python train.py --n_layer=10 --d_model=896 --n_head=14 --n_kv_head=14 --head_dim=64 --d_mlp=3584 --vocab_size=21233 --activation="gelu" --norm="layernorm" --norm_place="pre" --norm_eps=1e-05 --positions="learned" --qk_norm=false --attn_scale=0.125 --bias="none" --tie_embeddings=true --parallel_block=false --init="trunc" --init_std_qkv=0.0227 --init_std_o=0.00508 --init_std_up=0.0227 --init_std_down=0.00254 --optimizer="muon_variant" --lr=0.0104 --lr_mult_o=1.5 --lr_mult_up=0.898 --beta1=0.93 --lr_head=0.00559 --grad_clip=1.0 --warmup_steps=200 --schedule="wsd" --decay_fraction=0.62 --decay_shape="linear" --final_lr_fraction=0.0 --batch_tokens=131072 --seq_len=512 --doc_mask=true --z_loss=1e-05 --train_tokens=923000000 --steps=7042 --dataset="wikipedia_en"
Each number is 128 + 32 x the weight over its row's rms, rounded and kept within 0 to 255. Layers, rows and columns count from 0. Numbers have three digits each. The size before them is the row's rms in percent of the matrix's.

# layer 3 attention value, 896x896, rms 0.0252, rows 161-191, columns 280-335
095:159140137167118052209117150106072096118126127179107081181124127060184093085102138119099085106089140158096138150116100145124080096120136098201162130110101114151112122092
102:148124108149025138095090104080135117082145103074157117125130133073169151124150108150122141096071071123177139198151135124148094137140134087145151166092180147113110149089
096:150116149090140120087135135076126087104130111109113116081126164090143152131094161134107168154123140138089196155130136115103129096133076133159119091115172106166100123158
098:106172132066066049169132170104086152154160133086114094114151125083159221158158093132153102130094138135139114145071189121086122116088060155147126123141103131160158139078
094:160104113124149148084130148096176139099091085149117077152173108130105101101144157107146130133210105133198140185111123128187181133110159108141151113169139167125073153150
099:119117121144139116131054133191085122178132194105085105157192110179078102132102107132106075160143080123159102143162106084145106127133138141173135084124146068150132135139
103:187111081122194110123113136057134095096062152132142102153155137106099169143082112204128105111179167109094128128125176138130060120129080119144110188181141137147155095155
100:126190132115118116103122156107140175155066105142098066062106110130090136095142086130110071086121128187152166129135077124164164165152147127141097114154161133122173149108
094:114137157143091188127113055069134114030103131139107105188156132137169172094095113102079105070114098114117094163169131067122146165126169173109098084133168080134133153120
098:144127110065064186084098113112109095122141078131086069147146181106192100061108072141176090150117149149144107139160158101107125135120132188119119099094139175169157097100
097:137154124117100157132197106099067118120140131126132159088169060129153153122150143126064139149114136150149083133156161124147136126094173101164115144114073071169085208117
097:108120124122128153158116079121150155160167142188137108118155121098115113141135109044118130124114108115130161126152100115126133143120127102081070165114058199151108103147
098:083134099074095130133148153147115193163125095096084197082133157142162107118137097148094119164110146101107128165137079119112116131127123125150114123122118198148139080127
096:117065103154079150183077154193139161086058101110175165118130074170098171088110153060157087154142105200177142130155164138130117130135103113143120162159167153146132157101
096:176168142131052131105135155143122128102157145151136128129099121207142140143131078097097137091122085094109139088153113120128172164171128166168161076142136122150144194187
096:186116164083083122100106085125139183151124144059180148108131091153145094101141145179071177080098124153117146126109151112134124095116144120128140091138162064168187182135
093:195110129156129131159181123126125068110173177090066114089101124090170131111158109124104088109119128151108133142064109077099106139105094144123207135169123091116113107121
097:079174127139087147122115149181164131123112092092160150115142063101109141122109104143135111184183070110149116156144238206117086138131133204088123192160107153124147113138
096:151133155198169086149204180147166119063131046100131105157167137193115105114102085153117118120092073172152083077167113114130067119077141130187173108172152151115151177136
097:137135176115106185148121184088138173106094128125140111095165077124154153174137088101104088078153116182119138144170127178189132159122138130183099128150130158108121148198
097:079111172099160130088148134048163108127078111102157145117158100107122124176118105165146121116192118126134169105086072168110115101109165161144149102074115133150155148050
100:172127081151174087139079081127111090133144157137112110103142099075155089094145130160151149133134071143161146129174080124153177133055114154124103085110127162147117139158
100:086208112179169057108138158105131114122115103089105085108148112091162159112147126089128162172142139166117101131130147114086168102145105130112086116158137181183133104168
099:168078090071100147112040136140118102059123125109162166132101108088167154209140131112169168178063087150167098148225164079142140122141116101112166082124165155102096162140
095:159125093142118092146186139146117117111121043132116049109073105097137141111056149173102096128088083188139132082082111145081171128127110061138164119153199117141100151155
097:132145175134128127090192174083059156174084156104100156157114139166081107142123066098122113157079074112112159073150103129082110135102140179124084108124137147094175089139
097:077120156132156068094156141082122109057118144108140069140162146101123172122190073128113145142125129087087078147200112127129122154126142097132131121170151146111181171097
098:131144080135159134166079174145127125106124127085142131173185203142119146130126103111164129181184123060129103132184138146128157131145123089164197129092106170121078108122
102:087155121133180147158155142145138134119123116165049107107139140165113084056096162167116129131102145192083132171123161156143101175080132104120128109113126146137110095165
100:091134198160164104072161121093131120157160150191177048128128144126171147090086152153131114069119105079167153055130146125107141149120138141139134125138131180121154115155
097:095127165157152151182131097171123135065122117119100135090131094170136140117160120076090127157072172063120157053117105088108112161130139131085108086110153106176154087083
# layer 3 attention output (transposed), 896x896, rms 0.0992, rows 161-191, columns 280-335
090:144102172081188103073148166164174139167126143106126148114077110157107112149138117197090155096141137176173139154153081125158118180149095131087112064168078195071143088120
095:139141179112176117089152104163117181145123118199170115150152158109078091134032184167110099089182124114093108039132093098083144139165098141142115072182167107127121094126
090:119200008189171122109151139127110099141055121133087104148070137148129169180132131100120143118112137110110140149123151116067173129123151165128103095217094168161091094112
098:125101166111128132144151109137196140185124067137126165086099108125157122108127147132125130143129107128087120166122126114154142059207124058130107114097174130091121115140
092:138180109166097142116114155164120124113179099113132212131119177110125092137082117113109131119099110137046145127151110121119125132113082130139141098132058119175156106092
091:105145151135140143141120072120109143137043085138186168120109144146132157137142094141131182105094167150108151140133122179074115114152123127102103127133140157159194119133
096:132155152099098135061093089180107090149129173114154158089092126131176132160117127124074140075155127156178125086141104157135148147103143170152185121106090157097135037175
098:130059152157143171087047124196111140145205132056180172162116142107098107099108149127118154134123124135133113102151135203075100129118141092105135161100150125132113162121
088:182109158039159047102143133113136121162153145094102172102122138145131110110147118106136061152150171149131126090129126145086118180161125134140177105043124093082162060135
094:120104183182158116147159164112135134056148134131153155120125114160109148124092155039114179118139125105112170118078141149153130187090071079117111120061177101085127136116
098:128127093142169107128131128158186138123100171089105119087112138106089123113149180144155138135126130153115130121075168123159158103123149161128216146170082118096147121135
093:084140078137113126100152161108185140114137146108060197112120136132133129113170156085151084106093075103156164196159158151157116086097156137124176128150141153098125183174
097:122106121176159156157121128155164057158157131106172105154087143083121108154136117090219108126121061232124166136152191083152088159138144116090146135113143072138086151093
089:160145136139123119145183110103096063109119147109100121131141165060174120151120145166109146096115083066105118095100060168195120133100105163087104181102129156105174157142
088:129091117146157109137106098170124122151112129092133151112147138068140089056122119127143149178068209171188147106143068146124121100107073127098094138113103132103142097103
093:067104133166171100142113138135114101119127107082173136124134122144133178171102130082169131220154180123154104113164140157166155164124171146110059175089113142108113123052
089:078079117130158156090122155129140112172119095184114105111123109120141067143112114159156172197151129136101130147138161127192121087133154105159109129142113073171100110106
088:138098116115135117152135140101104173141101122155102117139137127170152102154142146061126132069117118161070203147125032157202186085103109128147092136117107093149144111181
093:123101102122130120148109122094111132181147175144118131104124112083152103118114137111117209046144123136156186163106083144126161186166083141139105084144133102137120082099
092:165136100117184088174123111107137121119153160116127123152121142177107102051147154145129159141120119063145114081123110169103127135160123112136123123149158109107115070121
090:187085097099138040166153114141179154127158112143110145150100179159041161081137121102094129111162136147174179149111152094089108113144097168144116133127144159147114145120
094:142088104138176091162131141121159144149127109101115128151151136147111112156075167075134148121167161085179135185141051101154126126157086115101219134121173115165118163087
094:169046088116123122132116138155120156072157096088174144131076126110161101083115132120178079113113160180128127064153135138156114114112188165165143144139165160099102143137
094:158184175121117104108080147129125142133071145159106128146184164107129125098099152109072121096176168164162115121037081177115141180150094107105135148122091066140136145112
091:052145179162150150128092125117151137162163134112166149153186190152143116173147099160119120116155129121135157139148181127178094160101104148074130108113086131112095088096
098:127070075146124119119154129134127113132094114150111122108072120087151122117215100177147098106172149179149125123182175137150159176114145143126167150151138111191176096148
092:142092067187148173160165083154103122153181111149118171111132157161153077093099144150125148119154062101127148086113174126159165099157119116112132072093125131129111153115
094:106128145123039118120143118107103095198141143180086123130098105062128076144124158115126149151149122173078120147131175131128106118129165147138126159103131142120126172085
096:122106151125077114127124114158090152101118116094147134141103116074152219120119096172163143127126165087135176136175111061149143114153130114132169095104107169083138178135
098:205203090104133153120097091171109133148179055142110156142101082153116147137215077151111148140183083136074116169076150061127141166105105169154125121223168135193113113149
092:113107140120099143115151147102122170117107168115151091105136158163144182126106164148121097110140048134061091202175132163152136064101123179159123135117136125145094119133
# layer 3 attention query, 896x896, rms 0.0319, rows 192-217, columns 280-335
095:126060129116121127116093159126106120153135092103125164125123123152090168102106106106108111103104181114102112143174123156126173178146079182142121143123109138126107088201
094:142160143118154110181045085134134119107175097126126146048136183110154123178111081094118140155138119112100117141078113163094156168101058141088163128095080151081114148152
097:111156181100125102189191095137136188089167115108131112104085060129131127122133156124165114124167073092126140165103093207156158171159124135116123144158099101138122131152
091:210148102095099071118112075100138207093175146087154091173137120128127134110085187090107150114151188109160139131089078115119182090146085178107125091134155186155140160183
098:140168129117119125163114142180097153119081103175090159142104172138130165112198085111111143089123153101141054121088166140112165139110124084084142135112113098166121131091
101:138165155173083171120128083108074168117071055106099083115206122142207179116086150124130151093159140082108117041089063096160137084113103078160106107153132147070132101180
094:125109146137124080139106098118098154139163099111089114136138188085055080165061172170157187165113167128100127127105199101087135135151122092076149149143166136161121087151
100:159072159126137133156140101164111057182133118130099094125200078085099105108113133147105195137107152225148115161146152156109123143183147123114097181091112175152127082140
095:202146118141099132128087115148108098172125145144076109187114107138196142110109122146118115095087130139074126100168114137177138116107129095095149110092141142137077168117
099:131134162136090073143091122125157099095092119095091121115144160129179148129115138148105119151100143138068068086110222139120128098094133165192167150119153118147149076144
094:109036129082117157110141104202146074166200073139170168200121140109100170118108087010111137121102152117119132102128124142123132155139137109141080090065179113089168115079
101:138096152114121107090131159165171170182177159097123103127110141120103121133089103165133114097119115030085122058099093075122089179107147139113173141133166148114138117161
095:124144201107071091109126180140202132089155099166060068119097065101120180126073134149185168146167116146152148103109121105139124114132178093140145136170132131114167103168
100:112178078113181118175136202051147125125090113167128101109097131110103106124060112125164090146183109111164097132098046167178088184123172094124203104096156141122118131134
100:131138078116084083156146086176127103089102169150113111077154150138115144132169186114176077140135095191109128155102146118130132124109119194108144123168126131145079132120
100:105117202199116095121173108094171065200071089126143101131105073174129139110077134116120106163146132092172137108106192206122129085143102071200050097157135060109122150160
097:133106129099189118073108097118136161120121096154220146189134120072142141135073080042139109176091172175084150144132101145145079111071135121166089138117107148128130138156
100:130093134110168160105136185122184111079140171109101082161142108081096077147132138098134158131122196155129113170138169160135096097123150123111126146147165153122119112131
093:068135118111112212117145141155196118173093123124082162108119135127139180163096147101137155153158151120148099102084156153129132110126130126195077142072107112116139110105
099:083124145144108143126129099173095069095115138098129106151093110176127122116098086182108111108166129130124131194078138138091118143161172089115140175176083114095208116070
097:149129131178147198165164081130196155100129103129080174109120132093141156117155151092084080183111077132145114083153130221134096101167107157098131115174101099195099126093
093:136170180145106098133092111153138124120152178215094100158105134119137120144193083131119123161180132128147137147142139121097081136055189118156098175175169167143084152173
098:114094107084115130150113168171148167137135206110141143089115136145084122141158123164157135140114144147078138154107154038172139190086163080130148126042146132135099108111
102:108117102110139117089101133131140124116107141104123110077085134123138149090106103150098112083159147105152120113124165107125105124099095107100109145173165143146091123067
098:101193119070111131152156173128148150062168147141158205135159151127130062162111127124109140125161129100127135170158135114170153133123157106127120160169072127139146111094
098:142154101164126076132049094125113188164140157110135158125139165139172084137145072147156137161099111113115151103137116097096119121096106128130132163132163131132135151191
# layer 3 attention key, 896x896, rms 0.0313, rows 192-217, columns 280-335
095:163107109119130079131131165149103099140078134115092208109142174096150093149152138153174133158172179155143115088126179181123116108107112113124111152122143143187139106183
098:129164120129118078154162096042166147121132199136144117074122188114122112108171165139129141115132165093134124101163150214187078050131101135108125117133117162159097169180
098:088150138131124110145147120119097123097082105167110063100133122164179116123116114113115138119065139175198064126178157133171156127107086159128085105112096150103100125113
094:074121069109162127072139149204154122135143155101140118108119108106164151152188145180145062104155148134145130192077072147209119105139099181100183101112126188149094143141
095:083113110146121062138112175103162113133127145153120144078090085112123148137117144119091098087110174144137117131113069128072102082141071167127104115146119116104112100067
097:092137118097184168137184163117144166084118114202100178118084129120156169133157168183118072178150132121138124070125135165090135163098164162118140067144117117113075122103
094:166082138133140172107080089151098159161130104107096119164100167169121114095146086150178200138131153030164116070110117139073179160146089114068116160075162150124092116153
101:127105145145105149092143139150165109060129146153093128138144162093122176138065089102140142191164066104154069118107149092134100086154185144116113185108163081120101104098
091:156072170123092104151131156139085168128132112148088178121080110094097104111141155091136062176143166118075192138073150121106096102088134144066141143130157115140128170168
095:113180099131038058096157162115085147127131137086203144109159108118104137097127129086101116128134150174057104161164131153132105081146086145067149121122121108106167141211
093:135122154130061146160153136180139147144162116098077196134132083098079165137133124073169118148173180151199137130137169131062146152119126166158074132182105114140121058146
104:091143088156038139125114170109131105133194121052096165110104145161099181144090131030079088076111149077103162073114175080084161089133129176166122163124095093091153181086
095:119151096141101113171151126078116052125125093158175149157125153132165164177132147158067170120077098132094131123153103106112123106090098114074170099123145179099117130130
100:132110166139125157062106121080126175142146058108140156163138129122111157114142094115164088121112118141095140097089127126191109126184189119091186152120158134117045091120
098:112118135147183109146095109162096177129116127155106183175132195172102160091069167096141109189187136127128106145062134152164132174117203203169131117118140107121157083193
100:103145147131157134164120127095122127128147143153155144069150130115144178149162157110166117139146114184153121099148166130213087143084124110107117137160087127145161151165
095:130095198124080165074177105098159120149109118072169138083127113083141102046122072127165135208118157146094104115139078126103130124032134160153132114103168156140131178114
102:113169090141098110105138122141135112106178130072109123141055110122184151094138109091122068140091085124183157109144159091172148143099117121125115124148114166126143082160
093:149129185112197183174177138141092089142111151142083113113090061155100125136133141098153143146146055123077118103128019173097080132152140162086141164116107122152124098132
102:097138106167127160196102130167200095144135114137103102111077177167111143146075113087126158066141125131166123122125122104143099163165033143152152177126140162118089115040
096:160100145095147095148069132128137087133183098126093077108207108170136139140129101116148165111138154204117109060078132172165133152093134102138162136116129148168107167101
093:126115141115147097080168101115140089140075117107157137115144158082120164184160165131141131117083138147178068187165079148135153121178130136134147129135131147150126107139
100:100167154104130098153188087205160152150152130117112123150133082146126147122122111097089135099125144105168136071105172142125192109099139138063134101132076131137100120133
101:134120114132192084091063122088081160155180083082144087161156127114113055187178135132067086148124139140139130150156116095086146115105108157114169156173165114113146221122
098:129177041122083142084171142128144141091194103120194043156117087140109145057148119092121136096084151122119132123134169113133130112146141149081143090132099133123146151114
100:151158123171124148129089140170137129119187150072109122134087135157128195146106058111205116150110158110154082101095129110096125129188156160162141148048110131151146138096